Weights of a small transformer language model.
Size: 10 layers, 2 heads of 32, 0.724M parameters.
Architecture: no biases in attention or MLP, normalized queries and keys, capped logits.
Training: a variant of Muon for these matrices, 91M tokens.
Each number is 50 + 10 x the weight over its row's rms, rounded and kept within 0 to 99. Layers, rows and columns count from 0. The size before them is the row's rms in percent of the matrix's.

# layer 4 MLP down (transposed), 256x64, rms 0.0953, rows 5-76, columns 0-31
105:37 55 68 66 41 41 42 44 64 47 57 46 45 48 56 73 37 47 50 53 38 48 39 50 72 55 56 41 63 54 41 47
105:26 51 62 53 49 46 53 44 29 49 55 70 52 45 52 58 57 60 46 69 35 51 55 39 38 21 52 46 43 63 41 63
100:46 49 48 46 51 46 49 49 57 52 56 41 50 43 44 38 43 38 61 41 51 37 76 41 62 61 23 45 63 61 43 48
089:65 56 41 22 61 48 33 59 34 54 42 47 55 46 41 51 59 59 38 46 65 43 58 47 42 58 44 58 53 23 51 47
105:59 51 56 27 55 67 48 42 54 45 34 43 45 53 57 50 60 40 53 54 52 58 70 61 53 42 54 46 36 39 64 46
097:53 49 65 50 64 59 45 44 49 59 55 43 33 46 57 62 55 41 59 49 50 40 51 39 49 61 56 42 47 22 43 41
109:61 49 50 37 61 52 35 58 61 40 50 55 40 46 55 51 51 48 45 43 49 61 24 66 51 40 48 51 22 40 57 64
103:41 46 52 60 41 33 50 49 54 46 31 55 76 45 64 47 52 57 49 57 46 50 47 33 54 51 47 48 52 35 69 67
089:51 28 53 53 70 53 45 35 41 51 50 54 56 44 34 43 24 50 50 55 34 46 65 53 47 44 38 35 70 44 52 72
085:50 47 48 44 58 37 41 48 46 66 50 28 56 58 70 49 37 65 50 76 60 38 62 51 58 45 40 40 46 51 62 52
089:51 59 48 42 50 52 39 66 73 39 58 43 60 74 52 37 71 57 44 45 57 46 52 46 42 64 49 33 56 33 37 43
101:50 60 28 56 53 38 52 65 46 35 36 46 55 48 54 33 46 42 61 50 43 46 56 50 50 50 38 65 50 51 59 77
102:54 53 43 55 57 61 33 52 43 62 52 55 58 72 50 32 39 61 31 59 47 40 53 50 64 45 33 59 44 52 37 61
097:58 56 60 43 34 52 40 58 52 52 66 49 41 40 63 54 39 48 63 53 40 53 56 48 45 37 68 36 54 43 46 38
097:48 52 48 44 50 32 54 52 49 40 59 65 33 51 42 47 58 59 49 49 41 55 33 36 58 52 57 71 48 52 46 69
103:49 51 46 51 61 38 64 48 36 37 52 62 42 55 43 61 48 60 40 47 63 46 60 48 66 44 30 49 63 61 34 51
094:42 41 42 66 41 49 51 50 45 35 54 56 49 64 41 35 36 65 49 45 45 57 64 47 59 43 65 45 60 47 71 64
094:45 56 47 65 37 57 69 41 57 54 54 41 53 58 70 59 50 50 70 45 40 49 48 56 48 47 64 41 45 55 48 53
096:63 47 34 64 44 42 49 59 56 41 57 64 46 60 43 54 57 49 63 65 59 56 55 57 62 58 25 47 43 59 52 47
101:74 35 63 46 41 46 49 45 52 68 41 51 61 37 49 65 46 55 61 54 54 44 31 52 41 48 42 53 49 39 49 72
106:50 64 36 60 45 53 34 67 71 49 58 45 32 62 54 46 55 70 68 45 43 47 57 51 54 36 47 52 57 46 22 46
095:27 66 52 71 41 45 40 45 55 65 50 46 45 51 41 47 54 63 31 51 60 65 64 66 44 50 53 60 61 46 49 60
096:41 44 35 61 63 47 54 50 39 44 38 50 37 54 25 34 62 49 59 55 49 40 48 41 50 48 44 54 56 63 44 44
092:51 74 57 50 34 63 53 59 46 48 61 44 52 29 59 67 57 50 58 33 56 50 65 48 59 46 56 50 56 49 27 45
110:57 55 39 45 65 46 65 57 54 54 63 42 48 41 35 49 49 60 42 45 34 39 62 48 44 51 47 27 58 67 18 29
095:63 38 32 56 46 48 55 47 65 41 56 61 55 43 33 59 49 57 33 68 37 51 31 70 58 45 58 27 36 58 51 34
105:42 55 48 36 33 38 49 42 65 53 45 53 71 54 65 35 64 44 55 46 40 59 41 56 36 52 54 52 20 59 57 51
103:72 54 47 30 55 41 38 62 47 69 64 46 60 55 64 71 61 53 46 44 60 68 52 48 61 55 41 52 33 54 44 52
110:49 57 46 61 61 57 64 42 53 53 44 57 44 66 32 58 39 51 45 50 54 73 47 52 66 74 43 46 48 57 42 57
112:58 66 42 40 51 24 35 47 33 39 55 39 55 69 45 35 58 54 52 54 49 47 38 54 60 41 50 38 62 61 47 44
117:70 43 46 59 52 48 53 70 53 50 48 60 61 31 38 61 36 56 40 37 41 46 63 53 59 53 26 47 53 50 56 68
102:43 39 43 60 41 52 61 52 50 58 46 56 50 50 35 59 55 55 52 40 46 54 47 57 52 83 48 54 36 37 50 45
106:53 53 46 48 51 64 53 47 35 27 40 52 45 50 50 39 33 56 36 41 48 29 38 74 50 59 55 35 38 43 56 36
112:43 58 50 44 56 49 53 49 53 39 60 53 67 57 38 51 44 50 41 42 33 51 46 49 53 47 69 29 52 49 51 58
111:44 43 51 50 50 70 56 39 51 33 42 47 48 39 42 46 45 46 53 70 84 47 50 42 41 56 58 45 59 34 46 44
091:64 53 50 51 44 56 50 56 55 64 41 49 58 53 42 47 52 52 52 62 51 54 48 51 60 55 70 61 60 46 53 57
101:56 52 57 52 51 52 58 56 41 49 57 66 33 36 50 53 55 31 55 50 40 51 40 43 47 63 51 54 39 56 37 43
097:51 40 56 43 62 45 42 57 63 64 39 71 62 53 39 42 30 24 59 39 40 36 61 64 40 49 61 43 53 60 54 51
108:62 65 46 44 45 63 51 71 49 67 46 71 43 55 47 47 63 54 43 44 54 37 55 48 54 33 55 42 67 35 46 54
105:59 43 48 42 40 51 59 49 64 28 57 51 55 45 35 42 50 47 58 54 54 56 52 49 22 56 71 60 49 31 64 55
094:33 61 61 75 66 48 64 44 39 34 50 35 44 43 49 52 55 48 58 63 41 53 47 62 41 34 63 45 37 62 38 54
090:44 42 51 50 29 62 45 46 62 48 34 44 58 54 64 41 55 52 52 57 53 39 42 59 51 63 79 46 53 52 40 34
104:70 58 55 47 47 64 43 42 41 41 51 57 48 42 41 55 55 43 50 44 55 27 43 45 52 47 41 67 58 40 53 64
117:36 45 47 37 46 59 35 61 43 59 37 69 44 54 62 56 59 56 34 58 45 41 45 56 31 58 46 43 56 65 43 56
100:53 39 34 49 63 51 54 55 54 59 47 59 52 63 57 33 43 48 49 53 57 51 59 52 49 50 52 40 67 78 33 64
100:63 47 38 28 47 38 56 51 44 51 30 46 44 53 26 37 48 46 51 30 40 60 56 59 50 39 43 52 32 60 42 54
112:53 39 41 47 42 65 67 58 37 58 48 53 31 53 54 34 54 40 59 54 51 61 55 41 50 61 67 55 49 62 49 55
093:56 55 60 57 56 28 57 47 37 60 41 55 52 56 62 62 42 58 83 43 28 50 53 52 45 39 30 42 20 50 53 52
094:42 43 39 43 52 44 43 43 42 45 57 56 31 44 61 55 50 41 49 45 65 55 44 64 55 58 48 37 58 49 46 56
097:57 60 51 62 48 42 49 32 35 25 34 66 58 46 33 65 53 43 43 50 55 62 45 53 30 44 48 73 51 47 63 58
098:57 47 46 60 55 50 47 58 55 41 53 51 44 45 80 37 60 44 64 50 59 58 37 52 51 58 49 36 56 54 40 54
092:62 57 55 49 47 62 54 51 50 58 41 59 48 50 62 51 42 47 39 54 50 47 47 53 46 41 51 48 55 36 55 51
094:51 23 54 42 42 58 50 47 53 51 41 42 40 56 52 54 62 42 68 35 41 55 63 48 61 57 69 47 43 59 32 24
105:66 35 48 61 37 51 45 61 53 41 48 43 48 51 53 56 48 58 58 67 48 48 59 68 72 47 49 36 45 62 41 41
093:61 33 52 42 48 42 50 35 49 42 49 79 52 34 54 62 48 59 47 45 50 37 33 48 45 28 45 49 58 50 59 55
106:45 44 40 55 50 31 38 42 56 45 65 54 52 49 51 51 41 32 51 56 43 51 44 56 40 52 46 41 24 48 44 52
106:40 39 50 57 42 54 46 53 40 45 42 47 46 54 58 47 35 49 44 41 57 69 75 51 52 57 57 36 48 64 36 52
089:66 52 53 46 53 54 49 65 41 59 51 52 36 65 64 37 37 48 51 43 42 57 41 40 49 52 67 29 44 55 48 46
100:41 42 38 56 56 42 51 51 47 49 44 47 30 53 57 59 40 45 63 48 42 52 72 41 57 53 62 52 56 55 36 47
108:44 48 55 42 60 48 48 41 51 64 68 51 56 54 55 44 40 30 24 69 52 35 33 62 42 30 66 56 49 58 32 48
090:66 52 58 60 58 54 65 51 53 59 33 63 56 53 39 40 60 43 62 54 58 35 56 40 60 48 55 47 61 44 40 64
095:40 58 46 48 45 60 55 45 47 51 36 60 49 70 50 41 38 62 40 57 53 59 49 60 45 51 60 49 48 57 40 33
110:63 51 73 53 37 63 46 56 48 56 52 56 41 52 31 43 48 51 40 50 61 57 67 59 41 50 62 55 47 40 41 62
107:44 26 41 30 56 56 54 53 45 67 36 63 51 44 47 45 61 71 38 68 57 54 66 43 47 39 58 48 51 63 54 66
092:63 66 62 38 71 38 55 54 58 72 51 61 58 42 40 40 51 32 43 51 56 46 39 45 51 49 47 44 52 68 67 30
100:47 47 54 41 46 48 47 63 35 62 35 49 51 43 48 50 48 41 48 48 37 52 47 43 30 56 59 56 49 53 63 42
100:36 34 42 48 75 47 40 54 53 51 61 51 51 60 40 61 60 48 60 49 46 49 47 57 63 64 42 48 64 38 49 56
092:49 57 43 61 62 60 44 40 59 49 51 43 56 58 59 52 65 63 61 40 44 55 64 53 60 26 50 76 59 36 60 61
103:42 63 72 53 52 66 47 64 50 46 44 40 56 75 57 35 49 50 51 48 54 55 54 53 66 56 36 70 43 39 66 37
112:48 46 59 52 63 61 61 33 60 41 52 35 54 64 50 76 47 33 48 62 53 58 53 44 51 40 50 52 61 66 57 53
085:51 44 55 45 73 49 40 52 60 62 33 34 37 26 73 46 52 40 60 59 56 39 44 63 43 56 64 53 49 47 45 34
098:60 49 49 51 44 54 43 65 38 47 41 57 42 49 59 45 70 45 63 44 40 61 52 31 39 42 68 51 56 50 61 51
# layer 4 MLP gate, 256x64, rms 0.212, rows 6-76, columns 0-31
098:37 54 49 65 61 28 31 38 42 61 50 50 67 56 55 57 52 46 66 57 61 50 34 42 33 50 51 50 45 53 62 42
108:54 62 56 54 45 39 49 56 53 56 38 76 35 63 51 49 56 55 25 42 41 59 44 51 33 43 33 43 38 52 30 56
094:45 33 57 73 58 53 56 56 61 49 49 48 41 60 55 44 38 38 58 63 41 41 60 45 60 40 73 40 40 63 46 42
106:58 38 67 48 54 52 55 48 52 49 58 54 57 44 44 34 46 57 40 37 51 66 45 53 57 59 69 64 54 55 53 62
100:49 38 41 47 62 41 46 54 57 59 49 36 49 50 51 61 36 40 49 49 56 53 55 55 57 57 25 70 58 53 47 58
104:53 52 39 46 43 36 35 48 39 73 43 36 34 55 66 43 42 56 48 67 62 36 51 58 54 41 58 59 67 58 62 47
106:45 45 44 48 32 44 37 56 61 68 46 80 46 48 35 50 65 42 39 59 55 56 47 45 50 44 43 47 61 52 69 47
090:33 39 60 57 31 51 59 55 33 46 43 57 44 53 55 45 44 37 31 42 57 58 40 59 49 32 46 48 46 48 52 48
089:51 58 62 55 30 54 50 52 59 39 40 44 55 53 61 39 46 38 42 50 37 54 49 56 50 41 37 49 51 63 49 33
100:45 63 42 34 43 52 46 42 60 53 43 48 45 47 43 62 50 80 42 40 56 48 52 38 61 70 31 40 52 36 45 58
099:40 43 68 43 61 54 48 34 40 44 49 35 63 39 53 40 52 51 36 57 66 67 46 48 51 53 41 50 29 35 38 57
096:46 57 51 57 60 67 38 62 48 51 64 56 59 70 41 60 53 58 17 43 61 41 37 50 36 40 44 48 55 39 45 53
104:56 58 56 47 51 50 52 58 43 63 66 34 30 46 50 46 58 35 53 44 38 54 62 45 47 40 44 43 26 55 58 43
098:52 41 57 46 45 49 61 44 69 44 59 57 45 61 58 55 61 53 66 62 60 40 35 51 49 62 62 42 54 54 36 33
085:40 49 60 57 54 68 64 52 47 44 53 51 58 55 45 53 59 69 44 40 50 52 37 51 76 40 48 46 48 57 41 54
089:56 60 64 50 55 52 48 58 38 34 63 36 60 44 59 61 69 45 43 57 56 23 45 71 31 49 43 34 51 55 41 60
104:48 37 61 58 66 41 46 66 59 43 63 55 73 37 45 52 57 56 46 54 59 41 47 54 57 58 37 62 52 51 48 51
098:52 46 41 35 51 47 45 47 59 70 47 27 61 54 60 60 44 48 32 59 42 33 30 34 64 35 68 59 47 43 53 66
102:63 51 63 37 43 70 42 47 52 79 49 47 29 59 39 43 43 61 56 43 55 39 43 37 63 52 42 36 50 50 47 50
105:57 62 52 46 48 37 38 55 50 50 42 45 54 55 43 45 58 60 42 54 36 39 34 36 40 49 50 45 59 47 35 46
089:59 52 58 72 47 51 62 40 57 69 53 63 59 44 32 43 54 58 49 60 45 45 61 46 39 56 46 57 23 60 45 61
101:58 47 77 49 49 53 58 57 69 45 74 46 53 40 47 64 59 46 56 63 61 58 45 47 47 36 55 38 51 59 36 50
087:49 58 33 49 65 57 61 46 59 55 44 46 56 54 37 61 30 46 61 47 41 55 66 33 59 49 35 51 32 56 43 64
109:52 26 50 56 38 35 39 66 37 33 56 47 50 45 43 55 49 27 28 36 49 46 46 41 52 57 60 45 54 49 34 42
091:34 61 56 44 51 63 45 67 59 30 48 58 53 47 41 45 62 60 32 55 44 38 35 62 50 47 60 33 38 41 50 43
104:50 51 62 52 46 61 66 64 53 45 56 50 42 48 33 31 31 58 47 44 56 50 41 51 54 52 63 35 47 49 53 47
098:64 45 55 62 56 40 31 32 58 51 30 42 65 38 41 54 54 29 59 73 40 56 51 57 52 41 31 56 38 36 38 46
103:61 44 44 57 54 54 33 63 58 56 63 56 64 31 51 47 53 55 65 35 19 52 64 62 32 40 42 49 48 49 61 49
095:46 64 41 49 46 28 45 52 37 50 75 32 62 69 50 63 52 58 46 47 60 61 43 44 45 38 49 43 41 61 54 45
102:40 49 40 47 35 61 57 38 53 55 66 44 41 56 57 50 60 46 50 46 47 45 38 49 40 44 60 46 47 56 59 25
090:48 54 47 49 63 44 41 53 21 58 71 46 40 59 50 53 50 38 52 66 42 49 48 38 50 38 38 44 48 54 40 47
102:39 52 65 64 45 61 43 55 50 74 66 54 62 54 38 59 60 33 43 55 60 43 53 39 60 45 41 63 64 37 53 57
103:40 44 53 36 43 55 31 50 42 54 35 55 37 69 56 43 36 44 46 53 56 45 49 57 45 46 48 59 55 65 47 49
102:49 45 53 56 38 58 59 53 48 30 50 44 43 37 46 43 42 47 56 53 69 46 61 49 57 38 50 40 40 42 24 42
093:43 41 45 50 57 45 56 48 42 49 53 39 51 51 56 44 57 54 60 46 40 70 31 56 55 53 76 32 46 44 31 59
102:39 40 67 26 45 64 59 77 48 56 45 61 35 54 54 51 59 38 45 59 40 55 43 58 46 49 50 57 50 45 40 69
095:67 52 72 65 55 55 54 53 47 44 60 19 53 40 34 54 37 40 52 38 45 59 62 54 56 53 68 59 51 33 34 42
106:45 42 48 64 42 30 33 42 68 62 55 36 44 66 47 60 45 41 47 64 56 52 53 40 44 43 40 47 69 60 52 51
105:63 57 52 49 42 43 56 40 42 50 53 39 57 43 44 62 58 36 52 46 31 44 34 48 55 49 66 57 42 45 43 57
096:51 53 62 52 48 52 58 58 37 59 53 37 23 55 51 55 58 62 65 56 57 52 44 55 27 41 48 57 39 43 64 46
088:59 60 66 35 59 41 49 49 41 60 65 46 39 42 36 46 39 39 58 46 49 45 53 37 47 49 24 47 44 57 43 55
109:54 41 65 48 53 47 40 45 47 57 40 50 50 44 65 40 57 37 51 40 61 31 42 48 62 51 28 44 67 33 50 35
111:50 51 62 39 32 51 27 57 39 41 46 41 47 77 46 42 41 51 54 50 54 42 54 55 38 59 48 33 66 46 43 65
097:54 61 45 62 50 38 47 44 47 58 62 49 59 62 45 39 46 66 45 33 49 42 48 49 45 69 35 36 69 43 62 41
096:50 50 34 54 80 51 44 59 41 48 48 57 39 41 53 53 65 51 34 48 42 46 67 42 39 52 32 46 38 54 70 39
102:42 37 55 61 37 46 43 63 33 33 56 43 55 62 49 61 44 46 44 40 49 58 44 53 48 32 39 43 38 39 44 44
091:46 53 48 56 40 73 52 58 47 50 64 49 62 39 47 55 35 38 32 59 54 58 59 48 45 51 62 53 41 41 40 68
096:37 44 43 42 52 50 37 33 47 41 57 67 49 51 53 51 51 33 35 43 72 61 52 62 69 54 31 47 57 54 49 44
087:56 56 32 42 56 43 62 48 58 35 45 52 30 53 43 58 72 47 47 41 68 69 52 48 44 42 51 49 48 58 64 55
101:51 32 39 40 35 49 55 41 48 59 37 38 55 66 49 42 47 48 50 49 48 45 46 50 50 52 42 47 39 49 53 35
090:34 64 46 41 35 59 62 45 44 44 49 59 49 53 30 54 61 56 63 33 55 42 66 43 39 58 37 52 51 69 37 40
103:37 27 44 34 61 56 41 60 59 59 52 38 42 61 40 48 64 48 51 42 42 48 43 50 55 60 64 48 49 48 47 42
105:42 56 42 56 60 43 33 42 65 42 52 52 46 43 36 39 43 35 43 49 48 66 60 50 44 54 57 64 48 48 56 45
103:58 46 57 45 56 61 41 26 73 31 46 34 38 55 41 48 53 36 47 43 46 36 51 57 46 57 58 47 47 53 65 19
101:47 54 48 59 52 48 20 49 54 58 40 48 53 62 53 81 47 61 39 56 60 49 45 51 49 41 61 49 64 43 57 60
111:42 43 61 56 64 52 36 30 67 42 42 44 54 51 49 53 63 46 54 46 53 36 44 45 54 58 51 56 64 25 68 46
099:59 47 53 73 52 44 34 38 62 55 41 46 46 36 51 63 58 51 58 48 50 32 59 47 59 55 36 55 38 23 51 35
104:55 64 43 60 50 55 39 41 49 60 40 59 51 37 34 46 39 54 61 39 49 51 60 47 47 39 70 57 65 47 51 54
105:52 57 56 39 58 46 41 42 35 51 58 38 54 50 57 48 53 37 54 65 46 33 42 59 55 48 40 49 45 60 21 55
098:60 62 59 67 58 63 55 50 41 48 62 43 59 53 34 42 49 48 47 50 42 42 67 59 54 40 44 21 37 57 47 34
101:41 44 48 57 47 50 60 58 50 59 51 66 53 50 54 60 47 46 37 61 59 34 60 53 48 55 55 65 43 53 52 67
106:34 37 56 57 48 65 67 49 61 57 47 46 55 41 19 45 62 47 39 77 53 56 49 68 38 45 47 56 46 56 48 66
104:48 52 56 37 46 73 56 42 51 74 59 35 50 43 44 48 49 42 36 59 40 73 61 40 43 56 61 32 41 48 44 50
089:31 54 47 60 12 46 35 50 46 49 56 41 39 62 63 36 50 55 49 55 58 58 47 62 34 34 59 41 52 47 56 61
109:54 45 52 54 52 54 53 57 41 25 47 46 49 49 49 60 43 41 28 51 43 64 59 38 39 45 46 64 46 41 56 46
099:62 56 52 44 40 24 49 60 39 40 35 50 41 60 53 50 57 64 66 51 63 44 63 51 52 43 42 31 43 42 56 43
101:48 40 64 27 56 48 52 62 53 56 48 56 37 41 35 32 49 43 31 74 45 43 45 61 38 69 38 35 45 56 44 32
113:42 37 60 41 46 51 32 57 49 33 50 43 44 67 66 54 53 54 53 38 50 44 53 54 59 68 27 60 45 49 60 47
103:36 46 48 31 38 30 21 57 41 48 37 51 55 46 52 64 42 61 45 48 57 35 26 48 45 58 54 38 57 54 49 68
094:50 58 64 42 33 33 40 40 47 47 58 33 60 58 40 52 66 46 56 49 59 41 53 44 56 48 31 58 43 48 59 44
097:55 49 27 42 39 36 57 65 47 35 47 43 49 52 59 45 56 54 61 46 51 46 60 47 40 50 51 58 65 63 55 57
# layer 4 MLP up, 256x64, rms 0.212, rows 6-76, columns 0-31
103:41 58 42 49 38 48 23 62 51 58 59 42 56 31 40 49 46 45 54 45 54 60 38 65 47 56 33 49 36 50 49 53
109:62 46 43 48 49 34 69 42 55 56 48 45 56 56 50 36 66 52 51 47 51 67 39 47 63 31 63 68 38 31 63 40
092:36 63 41 72 50 40 65 58 53 51 53 62 52 68 53 42 57 52 58 48 31 50 43 66 53 29 53 34 55 52 54 52
105:43 48 51 66 50 42 47 53 42 46 66 53 63 58 65 35 39 58 60 38 41 48 41 47 44 53 58 77 42 49 31 39
099:49 65 48 40 51 48 55 54 40 39 35 60 67 46 42 61 46 51 50 64 39 52 42 65 59 53 58 51 49 50 40 61
104:64 50 44 45 26 42 63 58 45 46 54 41 57 55 48 55 66 39 42 51 53 49 56 42 58 46 44 50 68 58 46 52
098:37 49 48 36 58 37 33 58 39 58 63 38 50 57 57 41 42 40 56 54 57 58 37 53 55 42 55 51 63 63 48 31
091:49 69 48 58 46 55 53 54 65 46 45 42 55 64 55 53 69 53 50 46 64 55 37 41 55 68 54 64 34 46 52 39
088:54 52 43 47 42 71 56 47 58 39 54 53 49 52 38 48 64 59 50 28 43 60 43 56 48 59 67 51 54 46 33 45
090:35 31 45 55 51 57 37 39 39 48 42 49 55 28 52 61 47 48 41 74 36 41 49 64 36 35 45 75 47 69 61 48
099:47 45 50 51 54 61 47 52 66 79 61 42 63 51 61 59 55 57 44 57 58 50 52 34 49 27 64 38 54 35 56 29
108:47 41 49 69 33 56 59 30 47 56 42 50 39 52 63 33 47 55 69 55 43 54 71 48 59 54 38 52 33 59 58 50
102:33 52 42 52 55 48 51 44 59 40 42 67 61 42 37 46 55 51 35 56 56 40 31 64 64 55 44 59 51 41 68 52
095:45 58 62 43 42 69 38 26 33 56 42 57 67 43 69 60 34 50 46 63 51 42 56 66 57 55 48 37 63 56 67 38
095:59 41 40 35 50 48 31 58 41 48 53 64 66 41 50 53 52 25 52 57 39 60 54 41 44 41 51 46 62 59 60 64
088:67 59 50 42 52 55 47 59 55 57 51 54 39 45 56 47 55 34 43 55 35 53 48 61 56 64 36 55 50 51 56 46
102:36 32 48 49 43 43 42 57 56 43 56 48 52 48 57 65 34 60 39 49 62 43 47 37 44 65 32 57 39 52 53 38
093:43 53 51 57 42 57 41 39 38 30 46 45 45 25 59 57 52 50 42 46 44 40 46 41 33 25 64 57 48 26 54 59
098:33 50 34 53 43 54 66 46 39 63 46 63 53 63 51 52 41 53 47 58 41 59 68 35 66 55 49 42 61 51 46 43
104:51 48 56 71 44 51 43 36 46 56 37 53 47 54 48 59 50 41 57 39 57 55 43 47 46 47 52 61 43 59 59 48
091:50 33 50 45 70 59 58 50 44 42 41 45 63 44 54 57 38 41 51 55 38 34 48 40 57 60 53 52 43 44 39 50
102:52 50 58 48 54 57 50 56 47 37 45 31 55 37 37 41 40 56 47 43 64 53 61 40 58 33 42 38 39 63 49 51
094:54 27 42 48 54 52 47 28 50 49 51 54 34 68 38 38 42 52 43 54 41 58 26 58 41 53 51 44 60 55 67 46
107:49 45 41 37 56 41 38 34 57 36 45 47 48 73 49 35 49 46 49 63 58 52 44 44 41 54 56 47 53 40 32 56
097:50 46 60 53 35 60 57 62 37 63 55 57 45 60 63 44 61 42 39 41 64 59 45 43 56 58 54 64 53 45 55 55
103:52 37 34 57 47 32 65 63 38 43 56 51 41 60 61 58 43 69 48 64 47 43 67 55 65 39 51 53 61 63 47 67
092:36 45 44 58 36 57 62 48 40 45 51 63 42 42 47 44 71 53 68 49 60 39 41 50 35 52 57 43 55 40 52 47
107:57 55 31 56 56 50 49 63 51 64 60 57 49 48 47 51 67 60 43 49 34 42 42 50 49 49 44 35 60 41 69 47
106:46 55 40 73 47 41 42 57 76 47 34 64 47 42 46 47 42 44 34 68 45 49 52 46 39 71 32 65 48 60 48 53
118:40 43 61 56 40 57 51 60 64 50 38 40 84 52 44 60 46 46 72 52 45 42 37 59 33 45 44 49 37 53 51 53
100:34 46 45 70 64 43 54 40 31 59 46 44 46 59 61 59 50 46 49 61 56 43 62 50 48 36 40 43 37 54 55 62
106:53 21 55 54 40 58 40 44 53 54 46 59 62 55 53 58 44 70 62 50 67 48 55 40 59 43 45 42 31 35 46 59
110:44 28 50 61 58 51 53 54 52 61 48 48 48 67 51 69 53 53 64 53 53 58 53 48 50 54 33 54 48 43 42 47
111:39 50 57 55 34 43 43 65 40 46 43 57 37 57 62 51 34 50 37 42 35 50 41 58 47 39 37 57 73 59 68 51
093:44 50 53 62 61 38 51 59 46 38 62 58 47 56 50 68 53 31 46 40 49 31 56 49 35 38 43 44 49 58 66 36
099:48 51 51 57 62 38 37 39 59 41 40 31 72 58 48 52 40 68 49 55 47 39 52 47 57 44 48 42 62 46 64 43
098:57 54 39 41 37 51 60 61 32 47 36 45 40 57 45 51 66 66 54 50 68 72 57 46 65 49 40 59 47 34 55 32
105:34 55 54 60 35 60 44 42 43 69 45 46 32 34 61 57 39 42 42 64 57 34 58 61 39 53 53 66 45 61 60 47
103:47 65 63 64 61 59 44 52 49 59 48 41 32 53 70 48 55 44 43 41 23 40 47 41 53 61 42 41 57 51 37 53
092:54 43 35 46 34 67 29 77 45 59 51 62 57 47 50 31 39 60 52 52 57 59 43 50 42 54 53 59 56 44 47 39
090:42 51 26 46 63 41 64 59 52 48 51 54 47 48 23 51 47 59 39 47 58 56 56 56 47 29 29 42 46 42 57 73
096:47 45 32 39 63 32 59 53 47 46 29 49 51 54 48 40 45 56 36 54 56 38 57 36 49 42 38 40 73 41 56 50
130:60 38 65 60 59 48 61 29 47 61 46 53 38 46 40 47 41 43 55 58 41 57 44 37 43 62 47 77 30 51 36 49
104:53 34 60 52 61 44 39 53 61 57 34 39 42 46 40 63 54 41 45 36 42 53 49 49 38 57 44 64 37 39 51 42
095:34 49 58 48 45 64 53 36 55 55 56 67 55 50 66 52 50 47 29 70 61 55 48 56 54 53 42 52 50 37 69 55
116:37 62 65 52 36 57 39 57 56 48 24 38 73 44 46 37 43 55 58 42 58 43 48 63 56 33 32 50 50 43 42 55
090:52 43 45 48 52 61 49 50 53 52 72 58 39 42 57 56 48 60 53 63 50 60 41 48 68 52 76 40 69 51 69 66
092:60 63 65 57 65 68 45 60 66 66 52 45 59 52 35 39 49 54 67 55 59 46 65 43 50 45 43 58 70 53 55 43
095:44 47 37 46 48 70 59 77 68 63 46 38 35 52 58 47 51 61 62 46 45 65 55 38 63 54 47 36 54 55 47 51
094:44 47 45 49 59 58 44 34 46 64 48 49 50 48 44 41 42 64 34 21 33 47 52 57 57 49 38 62 41 40 46 45
092:55 61 38 58 27 45 53 60 46 43 59 34 56 55 53 53 62 37 64 51 42 55 54 34 52 60 57 52 56 41 60 55
085:49 61 43 51 62 49 49 64 48 45 48 65 59 34 40 46 36 66 32 49 55 27 45 39 53 28 32 53 53 53 46 67
105:47 46 54 73 49 60 67 61 35 44 51 34 47 46 58 37 46 45 55 42 53 49 69 43 27 55 54 59 60 61 57 39
097:39 48 58 65 55 50 48 68 50 55 52 45 49 53 40 49 53 33 63 64 61 70 63 73 58 55 43 52 47 38 28 59
096:44 46 62 36 65 54 54 40 49 48 37 36 43 49 52 50 67 58 48 57 57 47 52 59 39 55 65 52 65 49 45 53
108:49 77 32 52 37 40 63 41 62 53 58 56 35 41 50 47 62 55 60 46 25 33 63 30 56 46 47 57 49 44 55 58
083:61 45 63 46 46 47 47 45 53 46 50 60 61 47 56 71 60 72 58 42 61 57 51 49 56 52 68 66 48 53 47 47
101:59 54 52 43 57 65 56 51 50 47 62 34 52 46 35 33 67 42 50 55 42 47 52 28 70 50 40 56 62 56 48 57
100:54 55 36 49 55 64 68 45 70 49 45 42 43 42 43 47 41 46 51 54 35 42 51 50 62 66 35 43 35 58 47 49
093:38 38 54 40 38 40 28 46 46 52 64 49 46 36 57 79 51 37 36 37 44 65 47 54 41 52 41 55 41 62 60 60
098:66 35 40 60 39 64 37 65 54 57 48 49 54 51 45 55 54 49 50 50 55 47 55 37 67 70 50 56 62 55 63 59
111:34 42 25 56 45 49 52 42 67 43 53 60 41 61 61 39 61 45 41 53 45 47 56 50 57 44 44 60 38 44 51 50
100:59 49 59 54 57 46 35 46 42 29 54 54 55 55 49 53 46 35 46 54 59 53 58 63 44 68 40 64 62 40 64 51
088:68 49 28 44 57 47 57 40 46 35 49 20 29 62 77 63 54 56 52 45 47 46 54 51 64 53 38 62 50 48 45 62
098:49 55 48 54 57 46 66 24 58 40 51 50 50 75 65 42 39 52 56 53 51 53 60 56 59 55 50 34 56 31 57 49
094:58 67 65 62 25 47 49 47 53 49 50 57 51 49 41 42 36 40 37 48 59 33 44 50 34 38 47 61 39 59 52 39
095:63 59 68 74 33 45 64 47 43 60 42 48 41 68 44 51 64 51 37 63 55 52 46 57 51 53 49 20 52 53 59 45
106:50 57 32 70 46 53 47 62 37 51 42 68 49 24 48 52 50 53 60 56 42 48 50 36 31 46 66 41 48 53 33 62
112:36 61 55 64 52 34 44 53 39 74 49 46 62 52 42 50 65 60 59 57 68 44 71 50 58 39 39 55 47 42 40 48
094:51 58 37 54 54 59 46 57 64 53 67 57 59 50 31 64 58 53 48 44 49 65 63 48 43 42 56 61 49 48 68 64
096:61 47 53 52 55 52 54 53 62 67 69 54 54 48 50 57 38 35 55 53 52 57 26 50 45 45 46 45 36 41 65 47